config.toml
n_head = 3
norm = "rmsnorm"
norm_place = "pre"
rope_base = 10000.0
qk_norm = false
bias = "none"
init_std_qkv = 0.05
beta1 = 0.95
grad_clip = 1.0
warmup_steps = 200
schedule = "wsd"
decay_fraction = 0.46
decay_shape = "linear"
final_lr_fraction = 0.0
Each number is 128 + 32 x the weight over its row's rms, rounded and kept within 0 to 255. Layers, rows and columns count from 0. The size above them is the row's rms in percent of the matrix's.

# layer 2 MLP up, 192x96, rms 0.15, rows 29-100, columns 0-95
size [113 101  96  99 106  88 107 108  99  95  94 102 102  99  91  95 137 109  87 113 100 105 101  93 115 103 108 105 103  94  94 106 103  97  98 107  92 102 100  86 113  83 100 103  93 107  94 111 100 110 105  97  99 104  96 104 101 103  98  97  96  95 108  98  87  91  95  91 104  99  97  85]
[[102 111 118 116  56  92 173 107 129 174 159  59  66 112  89 105 154 141 156 122 108 102 121 102  82 113  77 108  89 116 114 102 153 187 109  77 121 125 182  99 159 165 128  87  89 119 171 131 139  79 157 147 214 127 108 149 139 149 103 141 100 121 176 143 152 119  64 142 164 147 108 109 153  71 164 147 127 139 124 147  86 107 138 150 139  73 179 129  85 107 151 128 124 119 138  74]
 [157 118 171 103 129 127 125 153 165 100  51 163 108 106 170 142  89 137 127  91 139 106 117 190 148 161 189 157 106  87  93 156 138 121 132 137 195 108 127 120 142 113 145 103 146 103 148 139 114 135 127 130  83 113 125 128 103 194 130 119 128 103  89 155 172 126  91  38 126 123 107  84 126 104  81 152 114 136 131  91 159 132 110 167 202 103 110  65  83 156 149 133 120 108  38  82]
 [147 118 101 134 161 130  83 156 111  63 177 160 115 140 172 143 190 105 127  86  75 148  80 112 131 109 145  89 137 101 167  63 141 136 137 151 145 190 161  89 160  69 130  94 172  81 176 120 114 115  95 152  78 104 134 102 137 127  72 112  97 182  82 106 120 176 175 151  82 103 135 119 134 108  97 123  83 110 162  95 141 154  94 104 147 109 109 175 159  86  83 120 156 138 143 161]
 [119 110  70 152 150 117 180 140  97 153 128  61 172 136 130 133 124 116 105 108 153 160 142 109 180 108 147 150 124  92 150  86 128 113 108 134 149 139 110 112 165  58  90 145 168  44 100 194 131 108 125 127 175 160 167 147 129 126 142 111 180 145 148 152 154  89 121 133 148 150 103 142 160 151 114 177 115 165 146 127 106 121  23  79 131  94 125 152  72 166 174 110 182 171 120 147]
 [144 172 111 142 161 151 145 102 111 114 149 154 117 196 116 139 128 134  67 160 187  97  96 132 114 152 148 172  74 163 106 216  64  96 101 144  94 143 103 161 127  93 107 121 132 130 135  92 156  93 139 132 134 119 156  95 151  95 143 137  85  95 149 107 100 133 164 173 114 141 152 116 148 125 111 124 168 148 141 126 163 128 166  95  81 180  74 134  85 180 104  82 184 126 154 218]
 [109 167  73 158 137  95 149 101 155 100 140 136 126 163 133 103 126 138 141 176 169 124  84 132 119 140 124 140 208 110 128 126  96 160 148 124 135  76  56 117  46 135  83 136 135  84 138 138 104 124 101 119  64 220 127 144 165 133 134 160 125 106  95 178 119 119 184  86 205 132 162 134 118  99 124 125  99 124 156 129 128 105  67 143 122 138 136 127 148 168 128 181 177 125 160  70]
 [169 108 136  96 173 125 126 101 135 166 138 142 180 114 132 153 110  92 163  89 107 181  76 158 128 133  87 141 143 118 162 166 144 133 139 118 146  88 202 183  91 165  98  72 132 136  90 132 119 170 188  75 119 160 176 109 104  85 142 112 182 152 144 176 136 179  98 154 129 129 166  86  81  86 123 133 157 182 167 170 163 127 125 167 146 127 155 191 140 138 132  94  84 154 119 104]
 [108 166  98 138  57 131 123 197 139 170 126 172 165 156 128 170 122 108 157  55 146 109 168 134 104 187 147 197 187  99  86 104 112 143 159 144  95  76 159  85  99 140 153 147  96  95 141 144 136 124 156  94 166 142 105  82 171 175 115 106 168  94 132 119  95 138 162 105 160 122  95 113 162 122 127 141 137 134 112 126 161 173 148 208  81 107 112 163 103 113 150 145 141  99  92 168]
 [139 129 116 105 128 134 123 121  45 185  89  93 144 157 188 100 118 132 143 128 154 135  91 125  75  68 109 192 155 161 156 143 109 163 106  72 139 130 115 142  89  55  75 105 144 131  80  81 118 125 127  97 102 141  88 104 168 138 142  93 134 102 158 110 167 135 119 108 141 101  81 136  97 137 212 123 143 136 128 128 140 113 118 114 181 148 162 114  98 145 169 148 175 100 213 158]
 [135  98 106 190 151 129 125 109 189  96 167 161 133  86 160 113 104 130 116 100 113  78 127  92 172 139 120  71  81 123 120 200 184 119 126 160 145 104 161 155  96  68  92 174 108 149 100 129 170  85 105 108 143 105 200  78 115 113  52 118 161 115  97 106  92 134 111  87 152 109 139 114 132 101 199 132 131 125 155  86 177 146 146 129  85 122 121 132 107 144 106 150  92 167  78 131]
 [159 116 187 116 140 123 152 143 139  95 125 112 101 114  56 187 154 109  84 148 140 110 148 105 128 158 169 133  95 122 190 101  81  95 195 105 176  91 210 141 163 134 132  64 147 108 136 136 106 127 160 116 125 154  91 146 129 168 125 161 100 138 103 123 143 185 124 139 146 129 131 116 104 120 157 146 130  55 134  75 137 157 116 200  68 133 157 136 164 132 147  96  84 175  76 147]
 [178  73 167 120  48 113 126 130 156 164 119 126 149 108 158 166 167 141 115 137 171  84 144 138 127 140 157  91 117 159  56 130 193 166 100 164 122 172 146 133 149  92 107 104  90 125 159  51 146 134 120 117 103 103 100 121 165 140  66 152 154 104 109 153 177  66 170 157 120 129 119 114 115 137  68 158  96  99 167 119 212  75 140 157 156 125 128 134 133 107 129 123 155 112 115  83]
 [147 154 128  69 111 134 103 143  70 130 104 159 152 120 109 132 116 149 101 115 202 157 189 136 107  73 145 148 158 165 159 116 120  87 105 154 219 132 148 138 130 105 124 135 124 114 103 106 114 107 129 108  96 148 117 130 135 132 108 135  94  81  83 167  69 140 104  98  94 148 108 155 125 109 149  11  88 133  62  96 107 151  60 107 104 124  88 142 160 171 152  94 100 145 121 151]
 [115 151  99 149 141 122 129 143 119 147 153 164 128 139 184  94 102 104 150 161 117 141  73 132 117 138 120 118 133 146 177 144 121  82 147 165 162  98 134 140 129 158 117  71 117  96 119 111 122  86 126 145  76 129 161 156 129 150 121 181 131 105 176  95  84 114 124 106  77  88 149 231 132 166 144 155 146 165 184 145 100 181 141  90 105 120  91 111 218 204 156 169 174 113  84 147]
 [133 155 100 151 171 116  94 123 173 131  80 179 109  43  88 124 122  97  74 118 136 108 126 124 163 128 103 116 205 169 125 105 127 161 133 118  59 117 126 115 121 150 139 130 129 153 144 108 146 113  77 113 140 168 169  95  93  86 208 104 181 126 172 116 111  72  90  86 121 121 164 141 128 149 118  84 111 117 121 199 132  89 140 114 131 160 136 182  83  47 132 137 147 122 120 119]
 [ 93  96 133 142 176 130 106 104 203 167 147 122  86 155 123  94 130 105 163 109 118 121 167  58 125 189 176 113  91 129  94 154  62 174  97 130 116 119 158 104  77 146  96 148 114 135  84 109 116  76 144  85  97 149 131 122  45  92 140 101 105 147 144  94 147 105 122  91 169 112 117 129 119  95  88 133 107  94  80  66 115 160  98  75  63 132 145 140 127 128 109 134 136 141 184 157]
 [ 76 139 100 178 154  98 137 127 106 119  94 157 151 147 110 116 112 165 158 175 103 194  93  69 152 141 166 158 122  98 157  86 105  90 170 106  71  79  94 138 155 137 108 103 139 117  66 176 148 103 176 150 160 143 169 137 137 173 168 167 130 156 122 129  91 178 101 137  82  87 133 120 112  89 194 160 122 120 145 151 105 132 156 110  83 137  65 187 178  83 124 131 118 114 141 152]
 [202 132 101 124 178  33  75 175 138 193 163 183 107 140 118  88 101 156 130 141 109 163 124 138 140 123 147 150 125 132 150 162  59 145 127 143 110 134  82 100 150 144 131  94  94 136 141 127 137 126 130 125  78  67 107 126 136 200 113  87 109 107  68 162 114 110 141 199  96 185 127 106 109 177 169 102 108 127 114 146 120 103 129 121 113  52 129 140 151  83 139 142 117 154 116 135]
 [155 145 119 168 125 124  49 134 123 133 131 156 185  94 118 109  98 103  88 169 119 158 135  90 113 171 217  92  89 162 185 143 111  75 153  87 152  96 143  83 135 141 108 153 129 164 146  90 190 120 143 123 131  94  67 116 132 162 178 178 122 121 123  80 184 163 106 124 132 148 125 132 139  86 172 145 141  97 118  59 135 120 156 157 102 151 168 108 153 174 130 122  78 143 119  88]
 [ 61 129 108 158 148  91 133 112  85 101 121 130 150 113 107 131 118 175 125 108  84 168 105 118 165 162 152 115 113 112 149  81 114 133 163 109 100 133 104  64 122 102  76  86  95  75  45 182  77  87  96 159  75 110 150 136  91 189 146 174 151 145 134 106 150 163  84  71 140 105 108 138 107 113 165 135  65 120 141 130  92 147 134  85 103 159  91 197 159 131 122 131 148  95 142 138]
 [185  53  95 165 120 141 122 137 143 101 104 133 120 135 181 135  55 165 173 111  62 152 104 129 111 185 148 140 142 132 129 156 159 144 100 109 136 147 116  93 166 122 121 106 139 125 160 142 149 125 191 161 209 123 111 109 155 103  90 137 154 109  99 178 114  87  70 143 116 103 155 134 159  66 118  58 118  84 144  76  96 123 152 115  99  99 129 187 151  88 127 179 158 129 133 146]
 [195 163 108  96 163  97 190 158 181 156 128 161 127  81 118 145 138 123  92 124 123 140 145 147 142 130 135 116 166 149 139 140  77  95  90 154 134  96 130 171 111  46 125 140 147 153  98 166 118 110 126  90 130  94  87 162  94 123 133 157 110 174  96 179  77 121 143 191 133 121 146 186 107  80 141 120  93 112 130 219 152 104 155 173 109 143 158  90 125 136 121 210 129 142 105 166]
 [ 75 124 161 164 161 109  93 127 174 109 104 109  63  99 115 141 126  38 146 125 101 132 111 112 165 131 119  89  88 159 150 119  89 163 132 140 147 130 105 131 173 160 136 134 170  54 127 194 110 122 106 131 137 110 110 121 110 111 127 185 155 101 121 153 183  97 118  86 101 179 140 134 174 156  97  85 127 201 139 109 104 146  63 124 107 143 168  91  79 109 106 127  82  82 110  84]
 [ 80 100 113 127 161 170 113 137 109  79 163  92  93 145 155 176 146 103 168 109 100 134  92 116 189 110 149  94 136 118  42 118 132  86 156 145 126 105  96 105 112 164 171 108 105 100 194 141  98  69 133 202 101 111  74  93 200 148 117 136 129 170 138 129  92  86 154 115 128 160 100 136 149 159 122 120 102 118 133  95 176  92  93 145 126 135 120 156 188 146  95 110 184 149 166 103]
 [124 144 115  88  97 110 100 170  58 158 184 191 157 124  84 169 105 186 187 103 100 103 155 106 167 122 150 108  75 132 186 118 111 166 147 154  75 155  75 179 132 104 194 109 169 103 131 172 145 156 103 174 125 117 157 119  88 121 127 118 101 156 127 116 101 130 113 121 150 107 144  91 153 143 160 188 103 177 130 125 185 169 147 132 133 189  93 114  96 142 106 155 105 110 136 117]
 [141 115 206 117 109 180 141 115 103 182 155 181 172 136 107 128 152 137 117 110  77 114 145 118  75 114  94 136 232 138 167 155 113 202 158 141 149 146 158 146 140 126 124 147 123  91 130 155 134  78 143 131 105  87 124 103 150 205 191 131 100 166 120 171 142 154 147 192 155 114 122 156  61  89 161 139 119  90 143 152 120 140 161 151 171 141 106 147 112  89 107 157 124 112 129 159]
 [173  90 114 124 135  98 117 156 136 142 134  94 116 144 156 140 176 138 163  80  88 107 111 148 171 163  96 124 145  94 122 140 124 146 147 109 181 133 102 167 151 131 115 178 144 113 159 152 163 115  91 207 132 151 115 209 139 118  62 106 138 145 148 208 150 127 141 134 127  79 109 119 107 123 121 175 174  91 176 116 127  81 131 128  90 146 165  99 105 192 152 125 145 231 134  94]
 [140 168 159  87 138 128 151 143 135  76  55 162 145 119 123 198 127 111 177 109 132 108 168 148 149 112 207 136 151 109 140 141 121 117  83 113 159 108 136  78 151 166 163 188 106  43 143 143 154 129 128 147 108 141 119 114 157 110 127 103 161 135 123 144  95 168  92  37 170  39 147 104 145 110  92 160 138 115 121 122 130 128 125 118 151 119 124 143  81 172 113 112  84  80 129  77]
 [142 167 125 107 120 126 140 137  80 130 193  87 113 138  40 181 191 138 123 130  96 140 123 171  85 116 139 129 131 100 100 165 125  61 138 103 144 106  70  86 123  95 151 119 148 135 121  93 102  61 194 209  70 104 155 153 146 144 116 144  95 135 121 177 103 141 130 150 126 133 141 124 131 158 121  80 173 133  92 139 115 135  73 138 150 142 103  60 149 107  79 119 128 107 156  84]
 [ 69  39 146 117 119  73 116  85  94 144 107 177 123 135  83 108  96 141 103 130 125 142 166 148 135 107 113 118 104 144 141 158 212 116 131 117 117 111 120 124  80 152 168 126 136 158 132 136 161 143 170 160 123 123  68  73 161 122 116 160 133 187 141 132  92 144  68 162 203 136 206  85 107 107 120 156 140 126 104 110 104  78  88 123 142  84 173 132  86  82 118  94 132 148 102 121]
 [ 89 158 173 157 121 132  74 141 142 103 169 180 120 149 154  93 121  77 134 117  52  49  96 151 151 121 150  67 153 124 105 153  93 148 134 121 128 118 187 138 173 141 102 165  67 128 193 119 100 152 116  99 131 159 151 161  85 155 145 117 128  99  93 148 187 100 108 162 129 121 128 168 106 120  66 125 172 124 178 126 154 151 165 145 113 183 137 135 174 131 175 121 142 130 190 134]
 [ 93 162  53 109 123 117 156 182 142 118 146 152 170 155 192  83 118 175 132  93 179 144 129 147 136 132 110 102 121 164 202  96  98  80 109  91 114  79 138  31 194 113 141 157 156 110 118 158 105 148 135 149 151 136 124 119  78 110 127 132 132 190 109 150 115 159  81 154 125  76 134  83 125  92 113 140 142 112 107 153 123 135  81 133 137 136 116 141 126 114 206 155 121 170  76 122]
 [138 114 158 147 129 110 123  84  70 159  90 160 140  86  83 193 122 119 128  88 153 188 122 145  67 125 128 171 124  80 142 145 103 141  83 126 212 145 112 112  61 204 116 127 114 127 117 105 117 184 107 140  91 140  98 138 158 100 137 144  70 119 115 161 111 156 140 142 121 169 146 104 139 158 148 122 134 138 148 156  89 202 117  76 139 145  89 154 105 117 140 105 114 121 217  93]
 [106 129 112 124  86  42 138 128 124 172  81 146 133 155 164 105 180 145 131 115 101 119 162  92 103 131 168 152  67 146  80 180 138 140  91 123 105 172  86 103 116 156 125 168 134 109 137 150 122 134 134  85  95 154 158 121 130 120 113  99 120 151 101  71 178 147 196 193  95 107 163 195 123 114 165 100 111 153  86 131 182 157  77  87 135 139 106 149 171 132 136 143  69  89 176 135]
 [110 101 105 196 160 142 127 142 152 146 153 132 160 127 153 179 158  92 118 157 164 101 155  83 106 124 102 178 163 184 109  87 118  63 167  99  98 212 103 197 165 133  92 139 103 122 147  94 128 115 117 178  98 105 125 108 130 145  78 121 161 135  68 135 100 136 167 141 114 118 121 166 123 158 143 171 115 106 143 141 115 138 215 145 106  84  78 118 186 136 167 118 140 119 167 161]
 [151 110 169 171 126 139 112 230 114 157 153 142 173 159 153  86 168 113 184 131 120  92 111 136 115 119 115 154  99 132 127 157 116 176 208 122 132  66 129 170 132 176 163 132 108 153 107 142 154 152 127  90 140  91  83 160 111 114  90  86 141 146 191 123 110 119 171 134 171 112 111 160  94 127 153 170 159 154 169  88 165 124 208  73 116 185 145 142 127 160 128 143 122 143 101 116]
 [111  88 111 113  93 172 101 167 118 119 153 118 110 137 118 127 119  92 167 106  73 115 101 102 156  99  83 133 143  91 119  89  85 151  95  93 103 162  89 188 110 119 110 101 143  84 168 178 175  93 136 147 175 122 150 136  98 141 166 135  72 204 110 175 105 140 135 143 113 123 148 172 132 178 179 128 146  86 118 200 166  84  92 146 162  82  98 129 106  89 107 183 128 120 110  71]
 [134 163 136  90 148 106 115 150 134 179  93 130 165 140 143 121 139  71 141 131 161 167 166 114 119  42 120 160 113 152 126 132 139 133  80  76  82 128 137 128 141 104 116 117  76 123 148  79 140 117 143 101 152 111 143 157 162  84 131  93 165 179 146 122 146 178 156 173 108  98 127 154 158 169  95 130 184 160 119 131 124 144 152  65 141  26 187 138 124 197 127 136 126 107 205 120]
 [166 160 137  75 177 114 128 101  99 130  98  52 164 104 171 181 150  94 103 133 123 130 116  87 101 166 133 115 138 101 124  94 121  72 119 101 125 158  89  89 118  65  67 148 145 104 116 133 136  74 102 117 157 142  99  49  87 131 120 105  90 105  88  99  74  85 109 170 133 130 103 122 150 181  93 117 106 182  93  93 157  76 113 156 137 114 177 131 152  89 136 152 127  90  85 124]
 [ 99 101  87 124 110 196 185 154 124 132  63 157 110 139 123 163  88 150 148 151 123  97 138  87 102 128  87 137 159 197 152 109 131  79 141 125  95 141 133 146 123 130 160 118 130 116 153 194 129 119 123 128  98 151  92 186 130  99 100 151 133 149 159  82 134 117  93 171 127 175  69 145 194 115 117  99 166  93 116 183 139 119 134  66 136  99 164 114 192 140 104 174 140  71 195 115]
 [107 184  77 105  89 113 101 132 133 101 132 102 114 193  98 198 170 122 174 133 113 141 107 109 160  77 179 136 154 158 165 168 204 136 111 157 171  62 131 134 150 107 158 141 109 119 154  67 178  89 109 191  85  98 164  97 156  84 129 143 123 139 114 114 106 180 103 119 123 146 132 126 121  78 151 106 103 122 109 146 142 128  92 126  78 134  80 123  83 157 164 103 157  75 140 113]
 [191  69 118  95 137  90 155 139  75 104 113 131 165 229 190 157 116 137 111 108 126 143  94 100  94  76 133 139 138 111 138 158 111 104  87 130 213 155 118  86  90 139 142 166 147 134 191 138 142 118 109 152 128  46 164 154 159  92 140 134  95 118  65 173 157 159 111 121 149 142 139 134 137 159 137 102  90  89 129 102  94 119  83 157 107 116 116 135 156 139 160 144 149  98 166 157]
 [ 89  79  98 110 131 124 116 124 158 157  95 156 189 118 176 104  83 117  69 204 169 195 117 104 132 110 176 144 124 142 156 168  97 146 144 130 132 117 122 135 100 111 190 191 127 182 132 111 137 152 135 108 157 125  98  97 158 121  90 178 161 109 120 121  96 149 155  97 109 108 130 167 135 134 121 109 134 214  93 119 145 151  99 136 147 108 138 183 182 109 137 169  57  90  70 130]
 [158 153 103  90  79 104  55 138 125 115 139 109  83 173  75 103 159 116 130 116 107 151 103 158  96 140 152 126 175 138 103 147  99 108 112 162 121  49 159 169 121  92 133  82 106 128 116  56  89 168  99 132  74 143 161 143 134 104 173 106 117 167 130 122  94  63 139 162 103 153  98 196 109 139 133 184 152  99 173 170 159 128 150 164 111 157 109 104 110 109 113 113 171 169 172 168]
 [122 125 132 107  72 126 117 128 153 142 159 128 137 171 138 151 157  80 160 109 188  85 124  93 131 148  95 110  83 129 150 101  92 141 146 174 145 131 173 201 108 115 136 146 158 138  66  90 122 112 106 166 108 130  69 143 135  93 132 126 146 149 139 117 100 139 188  54 190 105 134 141 112 174 126 194  73 126 137 164 140  91 147 156 129 186  96 140  57 148 189 108 180 140 103 149]
 [162  98 194 121 139 129  96 120 142  89 166 122 155 141 102 102 146 123 102 145 121 198 103 150  84 165 119 138 133  30  90 138 121 128 185 160 121  98 108 188 124 135 141 153 192  93 144 116 117 125 191 114 134 188 165 139  94 136 135  75 154 171 153 109 112 105 134 105  93  83 120 219  91 149 109 119 207 124 152 134 147 108 113 157 130  99 118 136 147 165 142  96 130 151 170 136]
 [148 174  70 121 121  99 159 165  85 140 130 183 110 143 152 104 111 161  85 133 143 117  78 153 103 106 141 183 130 108  87 162 200 139 100 153 113  92 152 120 110 111 178 127  95 134  75  71 157  94 117  97  99 139 148 100 150 146 176 130 124 132 116 109 134 150  98 125 134 108 103 141 125  72  80  78 147 132  50 179 159 100 111 159 146 179  54 159 118 138 138 149 141 113 175  59]
 [153 144 131 157 165  84 120 142 118  86 167  19 123 154 128 149 171 116 150 143  75 146  89 164 152 163 126 120 112  85 120  95  63 129 115  86 157 148 102 165 153 131  93 149 144  88 173 124  98  94 143 148 170 172  88 116 113  69 114 133 123 178  91 160 138 105 128 103 143 135 171 156 118 147 122 102 152  95 115 140  63 109  99 165 164  70 156 162 158 106 148  85 135 196 113  97]
 [151  91 107 102 138 145 156  91 162 107  98  96  81 155 138 111 200 124 121 154 156 107 132 125 127 111  82 144 156 147 163 137 150 107 117 119 111 179 135 139 137 106 111 159 118 114  68 121  86 187 115 109 135 172 140 162 147 138 199 143 149 103 130 115 175 158  28 134 107  49 140 152 142 103 146 136 131 152 143 124  51 105 119  77 213 154 159 179 131  88 142 169 120 120 129  99]
 [140  50  82 146 155 126 108 130 134 148 116 175 148  86 140  95 112  78 145  99  97 154 178 134 106 108 118  75 149 115  96  88 177 165 153 119  87 100 126 145 132 128 161 105 152 132 121 191  98 203 116  78 151 155 131 110 137  96 115 151 126  85 133 126  69 124 113  97 135 191 169 181 161 138 117 137  65 118 129 101 146 108 161 156 128  60 121 153  82 110 112  83 189  83 156 159]
 [116 132  94 135 198  78 121 131 175 145 186 122  87 125 110 111  60  95  99 138 157  82 142 101 101 174  94  98 122 118 185 159  72 109 139  88 152 121 139  88 136 111 147 134 108 161  80 170 134 141  93 146 134 130  99 102 114 180 139 182 141  85 137 143 168 151 122 125 187 131 148  78 110 107 158 124 111 162  83  61 143 155  75 154 103 124 146 143 133 109 175 149 134 162 136  41]
 [117 105  73 169 188 106  93 136 153 107 123  83 107 119 107 138 103 182 132 157 150 122 132  92 122 156 147 128 127 160 124 188 127  72 178 117 137 166 161 118 194  54  59 141 128 119 146 120 102 129 116 122 131 151  75 127 141 135 118  69 130 117 144 146 108 148 119 129 114 192 123 143 118 147  69 155  96 132  97  88 158  75 175 143  73 122 133  88 113 185 149 138 181 126  83 203]
 [133 113  87  94 124 149 157 169 124 149  98 111 155  91 156  65 167 132 117  93 120 134 168 145 178 151 168  95 122 141 150  88 114 148 202 122 142 153 108 192 147 141 101 133 129 122 109 182 119 142 114 141 153 127  97 190 161  86 169 153  98 148  98 112 175 184 122 161  84 182 102 192 157  88 147 154 153 130 177 137 125 196 179 121 101 158  88 132 155 122  85 151 155 149 114  67]
 [ 58  82  72 113  98 104  99 141 175 134 147 172  76  74 106 137 132 148 157 103 160  71  96 105 119 144 131  80 117 144 100  93 127  92 112  83 149  97 104 107 210 137 145  89 123 118 165 129  91 114  93 125  97 225 109 157 145 124 141 166 141  97  82 157 105 122 126 107 117 170 125 108 121  61 141 168 143  98 102 187 129 128 122 121 159 152 110  89  60 130 171 125 153 133 142 115]
 [116 139 149 127 110 180 128 155 115 144 144 132 102 150 113 112 127 168  98 151  68 139 127  95 131 180 126 134 103 153  65 116 166 163 112 124 144  92 121 134 131  68  97 135 100  88 150 136  92  47  82 160  93 133  89 130 124 128 171 178 152 101 127 130 159 115  88 127 138 143 140 139 155  86 112 184 142  86 174  64 160  90 169 122 143 228 138 154 178 116  81 161 180 135  95  88]
 [124 129 148 211 132 143  77 164 120  68 119 131 119 124 202 153 116 159  68 102 164 114 140  84 122 150 157  50 166 137 134 150 105 140 132  62 151 107 133 137 174 139 138 147 155 135 166 159 185 140 149  60 135 123 105 112 146 161  88 125 168 132 130 124 180 100 183  85  91 131 152 143 145 136 119 132 143 150  96 150 155 151 193 152 111  75 117 145 136 126 144 173  73  75  96 152]
 [145  93 128 156 114 130 107 117  86 104 117 199 151  80 151 151 104 113 145  71  96 120 124  99 134  50  79 103 158 103 101 160 122 144 107 146 149 154 164 165  78 147 173 135  98 128 130 138 134 114 148 136 118 130 189 116 144 136 113 121 179 172 126 155 119 158 155 197 105  85 122 156  33 108 147 180 152  78 125 113 152 117 148  43 123  90  99 147 161 181 154 154  84 131 148 140]
 [121 110 181  84 126  95 105 143 130 121  53  76 102 151 111 118  59 110 112 165 145 123 124 179 101 117 141 136  48 177 149 155 135  93 167 129 169 131 119 201 152 106 103 142 137 111 148 157 139  75 166 109 100 110 134 110  86 174 140 174  88  97 142 112  93  89 176 117 145 168  85 108 174 175  79 171 136 146 179  90 128 135 117 139  90  97  84  98  85 120 129 127 154 133  92 137]
 [132  40  98 162 112 190 112 177 108 139 171 123 113  84 119 148 174 159 145 137 118 130  82 156 138 158 172 147 140 166 106 124 176 153 172  98 173  94 186 170 116 102 180 175 197 141 142 114 172 161 111 158 154 148 139  85 158 117 113 105 128 160  88 155 100  88  75  87 123 142 122 142 114  96 149 132 145 129 111  87 140 114 137 200 119  91 134 178 137 109 121 166 147 129  68 102]
 [114 176  83 157 170 130 125 140 120 127 186 138 134 123 127 137 139  94 120 185 197 131 126 166 117 109 174 112 174 125 136 155 157 128 148 111 175 124  90  97 137 123 177 142 141 140 143 147 157 122  73 174 167 137 140 120 142 127 190  90 128 168 139 161 164 114 108  99 143  77 134 149  87 129  98 151  95 124 170 162 198  91 124 138 243 133 134 153 145  66 123 107 148  95 104  61]
 [ 81 159  66 166 150 113 117 175 105 154 163 153 141 158 104  78 164  80 173  99  99 156  83 134 124 110 128 125 153 141  97 165 130  87 110 166 109 143 163 106 120 197 144  99 149 110 117 108 150 121 120 121 125  86 154 121 170 110 185  52 168 126 160 146 132 206 169 152  86  98 158 165 189 134 118  75 166 150 164 147 142  91 121 149  87 115 148 179  83 132 105  99 127 107 151 158]
 [169 129  80 145 113 142 168 105 130 108 134 131 122 138 150  77 150 146 181 172  65 105 146  86 171 136 102 158 127 133 127  96 142 136 158 147 104  86 193 144 104 107 140 125 110 165 100 107 132 150 133 107 115 186 173  70  91 159  26 147 100  84 145 110 105  95 103 150 134  99  92  86  65 118 115 118 103 107 112 158 100 110  94 109  93 123 163 150 136 193 125 178 130 198 119 173]
 [121 150 108  93 170 141 119 179  97 100  97  99 150 159 125  83 119 172 128 126 146 131 111 127 162  78 116 107 121  69 135  99 152 176 106 164 121 123  95 116 131 123  97 184 103 109  94 109 105 175 125 101  82  76 163 165 152 151 209 163  86 132 109 151 189 171 157 105 122  87 150 157 112 159  90 113 104 164 127 152 148  99 167  84 122 157  72  97 144 123  58 105 109 159  79 191]
 [133 170  90  97 103 122 118 157 123 158  99 154 126 179 137 140 166 127 179  96 106 155 105  98 196 108  92 197 168 101 154 111 112  96 104 120 174 162  98  99 119 135 126 126 125  92 125 118  81 131 139 180 116 139 101 157 128 150 201 101 117 129 118 166 121 193 148 198  64 100 111 116 132 180  65 100 137  90  63 143 115 123  98 113 111 122 141 165 136 131 172 166 184 138 169 169]
 [166 122 156 109 101 134 141 110  97 177 123 108  95 123 177 106 184 143 176 109 148 149 157 191  99 138  89 156 111 161 150 142 148 182 121 122 161 177  99 142 163 153 124 157 145 166 112 138 148 114 153 134 114 137 186  81  96  96  76 156 136  82 139 143 172 138 122 211 127 144 106 174 125  78 116 135  93 111  58 123 144 103 155 176 111 105 134 146 141 110 190 195 152 180  94  79]
 [128 132 174  68 142  94 141 130 106 175 112 145 150  76  98 121 141 114 133 145 103 132 106 132 123  83 111 177 159 181  99  76 105 104 182  79 110 123 161 111 105 184  70 141  90 148 166 123 123  82 137 142  76 103 156 100  89 152 123 134  97 153 154 173 108 141 138 167 197 160 154 133 162  79 164 120 124 178 175 118  51 125 126 109 109 135  89 184 153  78 124 100  93 134 173 113]
 [115 101 172 132  95 173 134  76 183 128 165  94 122  76 151 113 136 110  93 129 105 119 138  76 124 187 117  71 174 185 133 116 127 116  69  62 159 114 130 154 133 127 142 166 158 197 109 157 100 163  55 110 166 184 130 104 133 133 126 137 103  95 139  88 105  72 158 144 193 199 163 154 119  84 176 155 137 131 161 152 121 130 144 116 137 132 126 135 123  90  79 119 155 123 135 145]
 [118 108 138 129 165 129 106 135 167  43 178 191 100  79 161 132 102 112 157 186  46 106 114 139 156 144 143  48 136 140 139 120 128 145 161 136 165 152 146 119  97 100 149 165 153  99  82 151 120 126 128  38 104  78 174 131 120 196 136 124 147 148 103  54 134 110 151 125 105 131 191  86 104 132 172 120 146 136 161 106 145 159 121 136 147 128  76 115 129 118 102 139 133 104 114 164]
 [145 121  92 133  96 147 120 111  88 117 137 169 196 174 162 149 119 130 120 148  78 162 165  72 179 131  90 140 128 115 135 146 112 128 190  83 152 154 131 182 129  91 115  80 119  55 115 105  73 154 149 125  96 127 130 202 125 102  77 101 139 146  84  98 120 133 116 153 106  88 129 128 130 155 100 194  92  62 111 158  96 106  94 113 149 119 115 163 191 165 128  80 106 167 161 119]
 [106  98 146 134 133 188 117 135 102 119 148 130 161  97 114  83 167 150 139 103 131  91  82 110 130  89 111  78 140 164 101 100 121 185  90 140 191  80 131  96 130 174  95 118 127 140 173 146 180 151 129 120 166 160 158  76 144 140  86 131 138  81 133 166 158 183 173 209 159 185 128 153 117 112 147 117 121 137 131  86 129 193 153  80 105  86 122 131  73 165  70 130  78 108 128 129]
 [104  19 119 156 104 178 100 130 116 123 159 160 106  51 146  72 104 147 149 175 161 137 133 178 104 144 119  96 142 186 140 160 145 188 197 128 142 119 171 125 146 119 125 187 124 161 106 112 189 129  80 109 123  92 123 144  95 101  94 148 148 132 142 112 178 129 132 104 178 151  96 148  80 115 158 124 190 151 105  77 146 134 117 102 108 102 170  92 133 120 131 151 116 169 144 135]
 [151 144 104 105 177 104 162 179 116  81  95  82 165 172 144  94 114 160 107 103 101 166 131 147  85 176 193 192  59 168 107 101  68 147 120 122  99 126  94 133 130 147 110  78 100 156 136 133  82 102 191 106 116 126 104 132  62  92  83 151 126 154 147 175 146 135 154 144 109 164 158  94 114 161  77 137 160 140 135  79 151 123 116 117 141 119 102 140 153  93  82 113 192  95 120 146]]